{"n_layer": 11, "d_model": 64, "n_head": 2, "n_kv_head": 2, "head_dim": 32, "d_mlp": 256, "vocab_size": 890, "activation": "gelu", "norm": "layernorm", "norm_place": "pre", "norm_eps": 1e-06, "positions": "learned", "qk_norm": false, "attn_scale": 0.177, "bias": "none", "tie_embeddings": true, "parallel_block": false, "extras": ["capped logits"], "init": "normal", "init_std_qkv": 0.0255, "init_std_o": 0.0255, "init_std_up": 0.0255, "init_std_down": 0.0255, "optimizer": "soap_variant", "lr": 0.0082, "lr_mult_o": 1.46, "beta1": 0.95, "beta2": 0.99, "lr_head": 0.0183, "grad_clip": 0.5, "warmup_steps": 200, "schedule": "wsd", "decay_fraction": 1.0, "decay_shape": "linear", "final_lr_fraction": 0.0, "batch_tokens": 32768, "seq_len": 384, "doc_mask": true, "train_tokens": 118100000, "steps": 3605, "dataset": "wikipedia_en"}
Each number is 500 + 40 x the weight over its row's rms, rounded and kept within 0 to 999. Layers, rows and columns count from 0. Numbers have three digits each. The size before them is the row's rms in percent of the matrix's.

# q: layer 5 attention query, 64x64, rms 0.303, rows 0-63, columns 0-31
# k: layer 5 attention key, 64x64, rms 0.303, rows 0-63, columns 0-31
# v: layer 5 attention value, 64x64, rms 0.186, rows 0-63, columns 0-31
# o: layer 5 attention output (transposed), 64x64, rms 0.236, rows 0-63, columns 0-31
# up: layer 5 MLP up, 256x64, rms 0.198, rows 0-51, columns 0-31
# down: layer 5 MLP down (transposed), 256x64, rms 0.194, rows 0-51, columns 0-31
q0 129:527484485557435474434490548577514480530501569576514518443552479535519472482438481531548514578499
k0 133:487389434474485487495527541547502498514534545491535476490496491587438484535434472563475547517492
q1 122:504475559454514566500485438509551472523461549430517553510555522477527458419462570531557504537518
k1 118:489479601435485550482481459511531471512452549431539546489545431457501585523484506562491509440546
q2 133:490568546500454485553458504473581449489468562519510514546477472568451518562491457533444458510504
k2 130:523582558508465457509441527501521478544546587506500471519453488504511521563414473500435476475504
q3 120:514489528502515513456494556468515532443500499431532469519523513489545437589503503525460504400510
k3 124:568520450514479547490418491465502514472539542519496514534493542408518470501510478487447525362548
q4 098:525432513548593533497539455498545470510468443480523498587484511481488517498492462492516529471479
k4 099:468470503491508496529414508425470474543567455532476471463540426460527498532462466506509498533579
q5 124:511495482479502525518585472536508431509531512494540436522452508482584414561571460523476485506495
k5 120:517535513481502539485547445461457485556526546483508528602519527573519455487491505485528480498413
q6 105:503526452467521506490440545535435496474478469528540444550525487428553491453569483494476518529490
k6 116:500527528512528473528484501537409508459452535504550488539586481500513541525595454489540472454560
q7 130:491550468584512602479571509503454534533415547572443517510517448485486483520536456516458503512456
k7 131:574464432568493498579524440479506507481527568503486522522488422533527534506516432575515495519504
q8 131:488450485534497472445480506562525463554496474492455508551501504486450453525445425504383514564562
k8 125:451527492548443546479476507531463562497571483510426506552436445502526516467494410493458495501443
q9 117:518531481497507415496482531513518473512488376523552445500536474506513483462405555550538485547542
k9 113:543522518481462521453455466511449474554523422483498488481497556571476512507494531465434577487542
q10 106:522446503519578482566451476503455501491513453484601565468505488494487455441551516518482549544519
k10 104:529536531527579435496414493453439534501503434456512501508436468545464509494418466499534497567542
q11 114:551443475462492564499485502549481536497479469490498572499532517459514469452388373479449460517526
k11 107:495416525506475475472490466522482536494486504387421492499469459462518452409569562513508482496502
q12 126:511521466558516552424479504500533547590531499508493495442513557577481476467481549486445491533460
k12 135:476450417519540586517446470475572478504474540517473546531566472500519479506519508405539479546454
q13 108:519472490466467512486520481428555509515512441466492570495554523502532558441465546535465472537417
k13 101:504499454469502541433543456455457538594462499441500581483497509492480526484472558475480490522463
q14 113:523490515514452477537566465505448520527497461519487473479506488419419534508493523592580420477487
k14 116:520494442441513521427522493521511478481445517464469484472414565546508496536499538549560494459483
q15 131:512479508452469484513539460536453524509386459487459472493471509463468529562430492601522523465486
k15 131:498503512507436525431514493494543551504477552433411492502464588504500502425454492539485500462496
q16 110:519473467465561492429426533554515515520482499456453516469431559495452454536461499529482434483570
k16 116:529455504523464432483491522494516624525482520475443557495513575409462446448517466489483494456475
q17 105:424482465511515479452447522499515549483516537474582525507437498481431414487554431470591456437452
k17 100:549412533516483499566465485451463496506447518543448496504477484449534434486458476515523475519515
q18 086:480471590462514439527524568489501484513549445514556480569412511517510501537490514468474492446500
k18 092:500519493439488508492503492466518490495562449467500388498443481451516507523499449449468498566500
q19 111:475500495478458494568473540495524527555543511469538598452437480531465390530519522479543540486484
k19 111:487518505567509454437438494488488404463581560463489583513487513523515481520516533432522536547473
q20 129:434579460527524459507454425546572474484497422536409454480501458539483498442527474488489539458519
k20 129:441496496518511495559485537505451509450516452531445459479531435547503535488566497492540493529571
q21 124:549534448499473559448503479560491537480476443514475470638551468530462501511499442601454515554527
k21 116:467526447527544484453518431617456522487549541498488468522513490476566505461561489508448519442551
q22 107:535518540476546546490482533471484466453516493535540466594532582504578472473558488444486518517472
k22 099:508544564453480590517465424540473452548517505499569490545526472503520532476522499410565433513495
q23 129:486516462532478521561491473503477422497520436401501555533514561486541539514547489475445553503577
k23 122:554498528447541449467461501530393470464489482546520578518496496498522573480559501508423448524470
q24 120:517496481459547501493559501559474513496513492463489475553517478491550449515487481522541547476575
k24 114:500489489534465527443508452447493454573498518499495445546503484476539501534468435574463505448577
q25 110:493449486573477516492607516483494447489470497489492553465389459495534489590469499514418512504497
k25 114:505508496500520511508540566396496505587546568481435497468472571496520552493488477449435517515477
q26 119:439484514486461513461482489535499500497557514538466514520507586417496533538471510508578450507547
k26 108:465469536441472477487512468509531412523478504503508487486564511434491526514481478496623586478433
q27 102:511485477509538542428475458496501501455526503511557490426524490482457494585518547466474429468487
k27 099:588500441481483487528447547498509513500507474494486538540457487493495539524557523621511513406493
q28 142:553509456522609481569538441474518470538515492561463456516496555418499437565542517462514458497471
k28 129:549488414560533524494512498399489493471473476515537413487405528484506466496485480484561533492485
q29 126:460405520473464442476564477569461510486525491500464416552469544502495477417542444510493501514449
k29 124:440521500467550565425538505471450517460540475466486545530472487470480435445555464516548543445498
q30 133:452490496475514480518461542458526497479545531507469454477470541516464414483506485490529503484452
k30 122:500432552537567497551481526511520537458447504550473472482512476457437525471458477483595530493469
q31 122:438443466559483381476503514500498492526462460485547563508540442477549536533533494568473506564550
k31 122:504523471452494437514554497496465460562551476477467540459489464509529538543428478547463531460565
v0 087:488482499419504512482583458589530497480562449531502522499451447527491528514446483535437537459520
o0 092:457500465541409536481559519504444496521516559502487512498525492609535551506499496493481557544510
v1 092:481482520539517506541474488537587561511478467457490486501569446518543495489485551517525433423585
o1 104:517441560509520598476522511524445526518454542499472436512504464474538477416459486514468535527488
v2 086:462524585544453478557517485510509486517537549492458524526433512533514521540560511465503432550472
o2 098:513613464511453517520503488473545512481483463496464545487493420520458583507457479559418498530502
v3 087:486461428473470541439498435542510444571529508552463469544540434549531456509545457516502553505501
o3 102:512476477466484632396563451561537482520583459520518488554565463541568515478534477497522510514498
v4 090:487456529455545459514487598466498470500437537510473502541514531524535527526522489491452434512442
o4 116:536533552456414431500487527481557487526449619573519498478525499526459515523437480554536464600502
v5 090:519457454528487462602518479515537543508496535541448447490469494454545401469494462492475517414506
o5 095:507444461557499486442492536529479529465448526468478546468478456422503447562437459510462527435543
v6 096:495484528445476546518532540394515561468417529563498418442524490518412478475486473448556461520496
o6 099:511538419531512503575548469485494472518516512544485436478466510492511550532477508490538560512518
v7 091:551460488486515434511485597508514479430528596532447494458463517551424566470530525514509513485507
o7 113:540500432589479521526411497577460473529484512533455510467508479516475508522468480536472555543544
v8 103:539463504471478531486469548446519520471472492436480491480447507489612487554515566536525514580530
o8 111:546470493536512498520574536482461474526429447539541416466494510527468533412446564523532489502462
v9 097:459562458478496541486547478562575469456489542499527414472455504495506522551476474463546484510443
o9 110:467520465568499513456518525492533505474503552556463540445482465412472544587476531533632517470469
v10 109:585484530566536499482547461536483519501450471435504546489498534547547540539441462466452468467488
o10 120:517459546534498482501534511533451534521466489464471502481501511452538522513480510515519505454560
v11 085:556474588488494514527507433474569479445466488485567463510486570509622518452547442559471456455480
o11 090:574495511494526570514480463517495533536405491584516518530585563430522557467455465455523530498519
v12 089:551563528481479497510491464538540533430522546558516501472492536487426486525535446489439463482518
o12 105:495590465510537522483399535465447556422492500511570519500566500425512533525530491532506501452515
v13 083:483503457486493470511450507381501493466502471553513553519420485476543533513523483492364520515523
o13 088:523475453501553518501488461457536488477483507498462591524479466515552468545453489468407520488515
v14 103:445569489453457380528421528490551536562467486549535521488482471548441501531498474488525490485456
o14 111:483577510479459506523446427498465432532481517440461566501489516493552510491584525448512484529501
v15 092:542502422557579471486504470477492504559520463486484512486468501526485407478397467485458463467513
o15 105:500453504591540478484507562401499467549471469515482512506468481502500465516546462407499418461469
v16 094:514532487490527529524518532480490511493507480458490516463463463507599498427518518444519511543471
o16 091:462557459466536526543542462468558508517492494537483602492474480581445511526513551446489457474425
v17 096:432481476532510477517559524433469519501443396526472487479518518502459595482538464544487558464510
o17 098:504441478444545540491487501515518537528507486534433526497558556493503533473548529460509511503491
v18 095:460543481495435552450542465404459552478504542532463465574494459523520499535494526515488485503502
o18 112:505532520564533472518458427495552498515514510545488483574503489466500440539510440514471505486504
v19 101:460499562453462496517484425565522496474569401474449479499493541488531480475501465494591441464557
o19 117:392450500446459454439506544523455462493508452503455422530454496489478526455535450513513490492497
v20 093:525508492443505518554421538536520527518513480509459426426529531446520497466484526526475483558485
o20 106:456446486502474474513508487525511388493438453510446563473528496441513579488459531557400539576578
v21 098:449529555442460482463524528477559534502514500464499483488552483488480524489528512440391603504532
o21 121:445412557434501517510410515452558486537531510455485575428490473515518494462459544474539521458532
v22 102:491485598497437458473478506554543514482439525518486448466483468504520484447464486502436465540535
o22 110:513539559443486501479417463554492510509449510460516445581529493577510504498468518495523461508549
v23 092:536529483517515522458449496430519541552446487508470492478453530529516498446520510567455504476559
o23 113:458450504470537523529556468485468512467445542495496481486469464469516525502556570522465443456472
v24 103:464476467514501494486517526587443549473504441524489478475536534463496462549466467487528469531536
o24 111:477503442538500423484482534485516506533505462524556498505495453516547525438467503483507516558542
v25 107:524493523469476465398471508501548534525436545515529480498458470450531500521487503560534516437535
o25 115:505472486475455466435509445487553528557516522457480537514522511495437575573385527581580447479530
v26 102:455491451563539521543500502491551448569450565480467520531499489480481553574455498457441495522517
o26 109:477470524546496568458491439447533481532503561441417526458508517524546500529524526558501482462456
v27 095:510496479444428570567523503544525413485459500448472535575475457550511421480479507484438458549531
o27 093:483481578479465500453467493489576483530547488568555477450454544569510515515519513481449373533451
v28 086:508463469474452516514462482486545452539480487509473520517501519542466578538541571513494558472589
o28 105:471534512491465497471476442534471541435498389495471462424548479555504499510514596566487506456465
v29 096:501492476460510546450454527525529432596541481519465430524510506459486507498531443481504444445461
o29 113:528447509467485509412560548481456424486569496438538485573493521447520520576516513515457450477515
v30 087:474578553520510460468513530468465428452547527500515490532548534445572538567407526462470462497573
o30 095:504508579511481481560504542440490445505506483494489444546436547518515512532460544497483571474499
v31 097:462478420518483438490525524510505497510584518540497486497534418574523537449502439504430510514515
o31 114:463548495573485494454533531501540475518490527547448477509523424549481492514531440483454513498496
q32 081:522506533483520546535529482526533544497503513518498475602475467486515442435550508466504501534475
k32 080:518542481537511458556521492507451471491515483571571502491539392449498520515531468513528465570523
q33 077:496530468458559548502570478494436505506572517409490550507436470569463532482570501462525497445501
k33 071:442496393528560498473495446475558524495497461487541498536436464468496559542531550443491500478530
q34 065:405500446477538457535499460521418489511471511470584558488456515443487510514512454496550465545492
k34 062:467469560507526435520458585568440492448493508449474451501451488477484486509562520466560481488504
q35 069:540461415501464481507558448409557551546542454497498517460547529521435517525480513500540452449453
k35 071:463521464543500517424488502425516459491527484434465590516505541487532492526514539502478445508437
q36 083:462489580499587579494433573387481477459506466486510568513459484485455494528540538471452475500446
k36 083:488520497520574475558453523472532531493496513539539562515493486404513460596558468478541512500514
q37 070:574545562537479443534410485502525515512556491480537440473406532494499541552432511522487474537510
k37 077:510518553467489489518427542508487562503474440519504463510428597539493482521450527461458423514492
q38 081:496553500448443528454491488434577504501519560484448550502451508456489561552492463562545418479473
k38 083:525533553507513475435517520500488542582449573483460536485526607497531489504503532478475478469468
q39 084:486519530417497502447513491538533478403540512517496444587487459472512465566559475488489489463497
k39 075:484529544435463474505496473455478475519507519560518472512503452500477499495534386518543467412466
q40 072:489510502573518431516470516483582561413466520482560528502456468455491454538480490467478483458526
k40 069:493532571545465429533541514400522485501481499524490464508444486516508404511477569507490562461495
q41 078:532513488527522482548551530534447491478432524561525480497532528447523506547495495518530542577523
k41 085:553548456538525400525532501494469504492513529470495471457501533502477519509432492550538619482538
q42 076:521486560502593611503445516520457546478466564467515516519424490478566485503502569517415560452492
k42 085:511543442497469483525474475506514556415446524533527508574550540491522524480461474475569484477522
q43 067:545484427514541500494486529528523541487448435534483455470527457538498576501486486435485438449508
k43 059:534458416510488492455437529567506484493518506526522578500500506491520471501514490482538502495503
q44 088:493468537513454442498547535500481498499522513533456504465464455396486573569496451538534567421496
k44 082:469479526526474488474579605449456464592470546483523471459419583504499536499494455556469521540510
q45 079:531456477491489475495550522459489537507527490523564526506516488524561546539466549451563481516502
k45 084:512473495457467432506508453451542481483525449455572508490514473480499544553422515574434499515568
q46 080:449445531534555554586503418543520484476470481550475523547587472519530564471490542511487505563481
k46 090:512499498508531514575472457527457440481411503571526478512545442517568568505478501575511492505557
q47 088:472433558477515544475469504484499497529497529490454509448496500545503454490548479429495449478443
k47 100:489460547527535503598452484456530464496410514532508564509592472412509502506552524458570476507488
q48 077:512363555504504484476476485522477536523463477449509565470521558449520510402527549481512451530557
k48 086:496433533471470542475492521535446509463451471449514570515518438448535530517504487516579473567500
q49 075:509454563431511512440465525508515515519516496533594541550564544489539504488422454502512552457536
k49 070:471480551470532476461515488557508463497517497476583510565506534465484469470428421559457543503522
q50 089:506525520516438494497518482502463481521480535457445541484466487470523464525437475569481534495539
k50 098:471478480485444531452566520515500625542513591423429512476431476487483458445469476552466510502472
q51 076:502560519445447460579498497493578436497480441518467498505495523500462485543510593431447509512495
k51 075:527612465474398453505520521482510442531532517463519535473467503488441520509501530428494524430477
q52 086:535492488522492470515609513489466513506461462522485466538449512401457533547493419497472479522500
k52 090:567506529467512522488548494473431541519485480489463459455431531449530487577490452537453497437518
q53 073:539541492481446438503609533432534478538573514507585495505518505493540498519583474501448492536475
k53 076:438513500506479512476592501445492430505615532509523560512450508471534434526499502471467524490457
q54 068:456511495518549497520515424467468467536529543466444504494503466531480483426520469550536556465488
k54 066:466460515493488538483505395514512510500510463509372524508444453540506498461443486482473507495585
q55 066:497542542474538486464564533480491465454553483483537515497515443469429519402452526460535504488530
k55 071:507490507456542531500499519468501506549464462535554427461475503478507535507465496514546508542554
q56 070:533479443523568463482520487533542574498494491485447508501521468556508450446424453513496450532509
k56 070:490535484505552522483467573483523518553481470487472493525520490510473440486570545481471492516485
q57 078:419465472430484528445507484503499530482498510531497483475456528363525530475460502515428508486516
k57 085:508467491489483535459540507477455566469465488485518493514455573415491501424569516503499508463466
q58 069:463511513506613511476546508548599433500513535537471457528482493474497522525442549497588531525525
k58 071:553422529511478506540507516524498461504498484504529362469497461511527488522429478523512505467513
q59 066:521526527505505486519476426458514476509478603534486525473471493500472494516510587485476495519469
k59 072:522495431498499501530458439441527482501501583502476513460482441540469516535510529531576440459473
q60 076:450464410496542470457493560511572449518523505502455563424446468545490492494465572495445529504497
k60 070:485430489518503388464490473493544531513503492510532522505508464536485497583443531459509518463503
q61 084:460503565536479484472496536491496497574549503505462456507429560576555453517484459475466525474515
k61 101:486518464519490607503523488477507511479526510498459511512524537494538440426575500382480514495416
q62 082:501469540500555558588493540469564485511518495517470501478428528473484479511524538396537496464445
k62 080:561475511526538463594535532444489524519469473490560467474463508505497495535480553444546432477514
q63 071:540482537579539577527494580525423494536466481493515396497488550495483570451537510471504514503463
k63 085:503467478522528501543520503510491508452462539509491454468560510357572542491500474434519532497573
v32 094:523473453537505501446452441526495517505502441507491503500476484454464507479472480515443464551458
o32 092:543516559496511522586555508538484513474469568490577513515513447538507474519492544524557515459543
v33 111:496507458515452442412481567542452529534498470558502454555506514504443495466498430504529516504504
o33 102:481509536486528533598452446407512486497471546451505584483463487415564518566537527468495414479475
v34 107:550540519486550489547531509536543500532529481552599451486456462525508415438533472468448525573472
o34 100:500443509500495574471469486540496501542464537438429591516553558414509581493515509558558513479529
v35 123:473539470526482552387589479480513491507555507513490545507485446506485560554557545597487491532471
o35 100:551547554484526466578387533517431485480458526475548501546484544470504453432507465440526506509533
v36 103:503488507478550546462518530516494529409449480518491446580528486523597533460443493491451553519543
o36 087:483486489520461431501516525470482457535555504455458481467387551524448457528509505479528435518428
v37 090:508423515526449556492434440525469470490539525536495487527475527486517426596516464525530422530512
o37 089:442588517449497485477513531516518518511539458460491530479455506552476530392484496494418519505480
v38 113:449455518504478435543479548480548530461552446506572535446473491567537535418488510489493455509496
o38 096:539466529536511534443584449529457527568478516498470460540497548474548502513496452507470502452520
v39 103:493566483616506528478428499539530533517433528463479505445501446587534488454483486485470485496522
o39 089:484466579422511450476572501464449489526536432471501464504457578422462470486474518503577529477503
v40 112:555530535518434519452520498489541475470404549532514479522493516549528482443461460506464535519520
o40 107:480449407521528486466491485478446505487514424454490564488488509455454511511521520437596473457505
v41 109:522588495555412540464491456532525481510469481491503496455494465468444495518507591473520454504540
o41 089:477388537456544506521471476443509480474572476508529518528473513506592498492453420497497514477527
v42 117:477543458527503427530487424517483487545517459555458479419486500482474530440458576508561532453472
o42 102:575503512493456504483500564482528551474504578529566547533492550446516435572490442481440467453507
v43 107:540534478527500490503530459443560509497501503562452538511499469496487432556496508536488550507478
o43 101:474545509415404496486528470506438578430460490428527470572490528504512510447517505503450468497467
v44 098:579527508527479488518513523492518450452486478567536458514603538450487582435562521467501430512493
o44 101:427455460520465476452502510421553524534520519438425490492433511515478471510444505466482515429504
v45 099:516563544472413444486443529504515460548521526509546494517470550523456548463467479480539511592533
o45 081:532410461606580557541481541459466534444470489509473489450477462468530503523535503493525533427466
v46 087:471504520491438456489461429532507490483511450508500471530509526523525517443550557482522469542566
o46 083:487512448546536462447490508445550555465493558502479564515503516484458457529384536450482509438454
v47 106:444488495463566480538511412473475480448466473483477451538480492462478509476546520567471481458396
o47 091:517479500532511464513461600534508503567559544480557583495521524515507515500463438483472574529534
v48 100:469498508471450486470479488521531474496505561515525519565505481539492527485480461512550465555521
o48 085:535456465576581560520455534498447518506493464511471485442457581529497458480508540463408507448488
v49 099:514494465471527430473528558517465561478511502531592505531558485390492493535512553508537448504512
o49 086:476531527524480607547451439484521496506472595499453504494450453569522473548471515477426515504525
v50 091:521526490481478539468474508451555480584509498538516494489558533544495445489542442428444482481478
o50 085:492456514474492493491510517500549471459490489457505431455515505512536620550458561556560544450528
v51 108:519502447514503474490484472476529431483511528390546537503498550528452485592484480507466453550576
o51 098:500551441540501516499552504530498581429528507580516535471524466484498487493537482489598542561499
v52 104:475474467565472433418547536489484519481622565475555518495454506474573507507481534514503526498494
o52 091:528506558470499530565433482575488477527454462534470515472545467477532508490579471466512489492504
v53 105:465565471502482509533456520454534502514517419494488535496541516567624528510554513492469569440552
o53 089:539429485451510486489597512461520485508457569511526434466427494415458483520444480536530442470525
v54 103:541510558423514596509530533506431514524492525495487528463557550511478480418469582547530459475418
o54 095:489590466536485406507447497508511443469549476556514445556500469512477554600497454516468528531556
v55 101:498575474548446528454570449511516523529567516473496440527496567446490523545482518500529502523530
o55 086:472471487467526452585478521496518516447453517521467555467444510505509470476498533441547560535502
v56 106:416487456481498518537560497550464437430494491484439510518488474450532540516511487464451564558516
o56 092:545484512544532495467393444497553550510497510487513513534517496486471434461442554528550437469506
v57 099:473500564542531538550530497498507427489492497470445458533412560480541433480582498537387451514519
o57 092:544473483513509458526479493510466500550473497501553575444581450489494530474428500575550509599559
v58 117:454400592465493541441475535461533474481593562531442475497461500517552522414547490498505467540519
o58 107:550517467518533429554506461480485499493480404470501529503478488540494487533441552560471551469520
v59 123:530462504572519515510434505593455565486454511463516453444433462475535448516473557539470582534497
o59 096:504551478409503517470559458436488487560536513503532595519490504499490508461592466460530434521479
v60 098:522533459445504463512571499526513499544544523596493535550481476466482507469490481465532489565496
o60 086:425494527486503461458397491499466585491496520490503493461542527471503509460530520521507498430515
v61 105:550511504494447474531435443407420470474483507510565519467500487491563529475508594515499533512513
o61 091:441497524530458514508516504515487540507528538484421478546459457507513415517523385513507491488510
v62 108:494528497486494487437522536573496541551547515456589511596501533462506473487432489559575515519562
o62 092:450554484544499490593462524461512489458438547589430540477465498528466503519535483520474533481433
v63 104:508572440474473494572519467482491586490501525521491474456510505527403500548446551580519428479496
o63 103:465456535530553544468516496487471472498512489501484524572524465460612475443586482403486511525510
up0 094:542462469514512477507532508542450443468563515528494484529559539446505469517528566453501551537484
down0 100:460474436451500553468542503489410529459492511524444475504448531469562559519561540496473459499510
up1 110:481484503470499538508544471470531558417436421540495442493475537479478501566521496482499532492461
down1 107:422521522477532515472548463495476418613466457523503478488484527498461443511460479541459549584503
up2 109:488481467480478514500480470505511540475515486543435511477482512486517574548509536463497522524397
down2 097:478494445526515526457518614433480466445521502424485455450554424433558522496492520561522530470524
up3 110:539469462466577511510501410538533545557511481501494522466465456523536478504472513443450561480422
down3 096:486499519526480521476536505536490456441463559490517464497540568484479476496558490508546472578540
up4 103:597537415517437478505522555527535490495528525445557460474514502408493528486446490530533500550459
down4 095:519528530474508567490429503500499524543417502488520426482470533521487510494474483564497516511547
up5 106:504540536470531481519481486504563484443536484531498475460448548451482483476595549518597513474506
down5 099:508528516471495523541539512478464503449487465489516468555534496511518556489469535464439499520518
up6 098:517509390522500587542472488524502529516559454484433511578560457556513443511497484520543451527472
down6 092:501495501458527545439472550431589434461471540514506451444518487511443522488555521498523534472552
up7 095:514514450477584533549516410493525528528479486443513471544603516466408424533497455514445501470457
down7 094:515430458444522492499465476497449528475493513487461484480418420552490536505483487491438408460451
up8 101:567502387457520466461560508538574511455502562499479529530433457461429472480481473479534495511490
down8 105:504491447490516485484440489495516467558516508503578528530420535482485529453494510505529499495439
up9 111:446512465558481493488529460474559494487539537532469423506480424448469529516518517443480523562455
down9 110:543526521505557481479485606525593532483462542494471525551467486450468506466513472461547486408521
up10 091:524529514546532515514465497548444562500507490489618447461527488479491510471508557514468518532474
down10 069:527513539406523517498486485452579494473557594521464480488463464502499541431523458474483535494491
up11 098:486471470457457512581454445465464515517493551513447501486542460446445586459494497486485512474432
down11 095:509557508484492510467538476514483553562516501516525533514484566560520487505537522511490479541493
up12 110:489518469425499458448500558501511552474490509546448519528557462494543455469485540477541521507468
down12 109:503455500475476508517494480484485504586556520505456546491509534460455452446447468416509496475570
up13 099:512481491486470543518432481480498480532454538518466444515460463497451472484523574457489521576507
down13 101:555540488510512574479515496564505495490483486492562510540480521567556526521468461480460487440464
up14 108:464506470498457454602479514448517435442490534524537482462553544489554505487517534530432539547465
down14 111:518574532485535523532470532557512544515518456525457460499440504531485506478447540528485468569529
up15 084:513541502489518558549496436498523488516489546528445515455533458530471470457441505497470518468368
down15 100:519536552505511502493533510497459563553562503531475513432493472482464540526414428526528554494357
up16 107:529409461494522574522476483515441470503489597492527530435456497543504464541483509442507523463516
down16 102:524473538484481480484446508504563515515479377478499431554601565538500518461468523551499468494423
up17 097:594553469509554566504483546594537522438568537471418442477464557458520506492499462494516458489500
down17 102:464455501441499452468538550590510537512486502520547526452522480523542448596428532454477498483521
up18 097:508449429485492539498476520501508564439582448551564472424507503501497543509544461501469524506462
down18 105:546540619541490495540468486462492532610481520407505487483486534454510480508493565511556483491528
up19 086:541405470576523561579530498478502524497581509514473481492576507448506462454491425497527540514512
down19 083:469513526449498460453473503549484517475537511496555553473478501517459583490489538518532505451552
up20 098:455466476556436444468450468583583461491590522484578533488467516434484521511545535505526436486537
down20 095:486517435502398481522481482474566505542526496445521436528444598563487531478525576415507488441580
up21 099:473534462489422512532555483466533512477506522500526545537462504529539454431438433533490550565491
down21 107:502470448485446502531493553527484489466447464536482530502508486436495535555469597491546489466469
up22 107:510460459577475545572497450535496527584492505443515520486518512475518515460491463481532528529487
down22 115:444435488457458504502540546524459476529482566578551507489492520541474466500486415518472491611530
up23 104:451477509499533464527457517607510475454401469517548466618455494433547466549461537478464525517558
down23 096:531594563498511467470502519444508499500529518502381453526507469495494524518586461533544487529490
up24 093:534538494477488498532544493464501436505531510421479532460594488455461532394591551553509506471444
down24 087:555558553510517478546492622507505455577475497558465452543506539486508425503472470480458504503458
up25 103:485525455535552464521456490481484472469408478583546447557504555481493505458545492450454524480477
down25 100:490527516546500517511502571492458505501493602513531468457467445456452528502522481467483416509444
up26 101:474556476512451504519460488504463513500465570472522497594603534509524494485450458417441514469564
down26 109:489493432432522430439495469535468526533470514467450498515463493458447423473504556530446546522515
up27 105:458502446462573539499514595523508499513486464557469561494477503406474459468525521561544539476488
down27 098:507607524479474601559461531500494504545473474466543419464430457537484465488495564451478517498553
up28 096:452430484511577491563572529588520521463461527475473537514477459544551537445512472555486462520441
down28 088:479430541414514517477465542524503502477516500502537485432488502534429468518475526545463519454517
up29 095:464452461496505543493508517532516461419519532553496586491514472521462505473455480436558503597514
down29 106:546390574509517564495449507528489510632516527490558462477503523464501499554533499558459537542501
up30 091:535501474519541531559508539469441476528536581473499567510472493467505546490478437481523535475388
down30 098:451528518517481409438494489538480479419452442519512532478540519461491468542481550508510523535561
up31 114:573503489425492520547560510477435539460495528441538544482502579448483444533514520576505543480452
down31 125:471459542495503458490536460471499426456461574491494474509467531465484483470528385565457535566499
up32 122:511463560502475539467556595488529480387464523477507536487522460476425479491503513535483434495505
down32 111:517419503501449511501522535514509480464429543568482468458475484466490503477505401551506419510466
up33 107:491515453510490491519495599505499511528463493501485477542546520503529532454493492516511549504412
down33 116:474440496528488493515486416482492504432482530508542542477515576500578503546524569487556491494594
up34 095:483483487495512507565457545472463494565551423538506513603412491509529422526524515453523491567440
down34 103:478483511474498459485494444526497520469494530547569549393484546488548509553518462532452512488520
up35 106:516485485408535497447578532487475549428515518482579487489520467453526465482444514479495445515510
down35 107:544499527494499502469472501451541514544489440586531581564492488473467448520518558472475468513492
up36 113:486573426554558522541506497451492560448435449517588492524519481474539491517477478482456534492456
down36 114:438491532517440609502524549496471474457424515456520564473495495492534473474504559523540583488490
up37 089:579502425528508480504513447544495517504497430463563569464504501531473417510547565483547526498494
down37 090:489507580539521500539489460578519459408521556498490509457556509464481468566519552526500526514565
up38 108:445509402429528572520442482501460554481444512445529500468523506548537497544510498495414496482445
down38 111:510540455553518470491485487507458498491529521464484460572516514586578513448483583490510442496526
up39 091:503537542502548508444499465554502508467515493510487442562527506464528433570579553548520549517453
down39 098:521517472501518491527500479455490464556577504498489413517527587594517513467534492476488502453436
up40 103:477517478473436578507527472543488494508516526518524423495480512532493494475597490444429490516500
down40 108:498472528522455451492490566429480580464518579469515529416514489561560585480494461472485504466515
up41 086:491454538485529461464578534474444485490524446540520394568485558489544451464547446454471441494462
down41 082:558501491468506615587425474499545482458524548510509560410513461416474564544518549520487474507502
up42 089:471417523468486432482451543528517512483510483407504536538521526457462485473442405509469484501544
down42 073:563533586513478588496442482464523539481556495566493515515469527525492508490510504432522509412456
up43 112:525500486564513474503454559480591553504573490443507474492460497545501429536528489406569464473568
down43 116:503454495592474522487538461484538475584472452433495450552539546582507549488462569468505455530485
up44 103:582557481466505509560504504453544542519544514481587571448497442523542406438490472499487505490482
down44 095:496520473462495431535489493544520527461498468555442426534517502427491569542512443486523443503561
up45 097:510517511477518587562526483452491470506432489474527487482457487502564508485493463468551555406533
down45 092:458537581505507466541443461514523496529420517561536556534495463459538527598554517433471543401471
up46 101:469511532470552487536445440500470529478487552469487425489442498472484546521486449448457528538544
down46 103:539528480477545546545517441420484547570512490466444509533549599552493484443491573530520465461521
up47 080:426500463502558544543498559411516532469411495468464502472495525489474574515544533452530518556506
down47 084:537485561464540445450550476544484453516554550569619482511521456537471495521481498517513532461580
up48 098:417470507484539506528499529458497586551514546531519508458436502532429479509487518488525487465452
down48 102:508500435480495466550533493504477420504491384583478518516486555543542512533502512508489458535471
up49 092:490457613447501543456486507428458478470500537505544540524465478532503521480592499516485512486416
down49 107:478554421544517431502512476482500519543478427564452398487537500502460467496482468540454523520478
up50 112:516515508537517503502472500450508546534503556443407464478511478559449445517528490476587546508482
down50 098:547509601481518579484484569508417452411475540528513531498497501453476545506492541450461488522518
up51 104:424561485552485520542485539460502506490476469458460453486539522526567482495479490513534492364445
down51 102:513580497455551471514461529472510521577592443450581508485394488491553500469466558526497504518485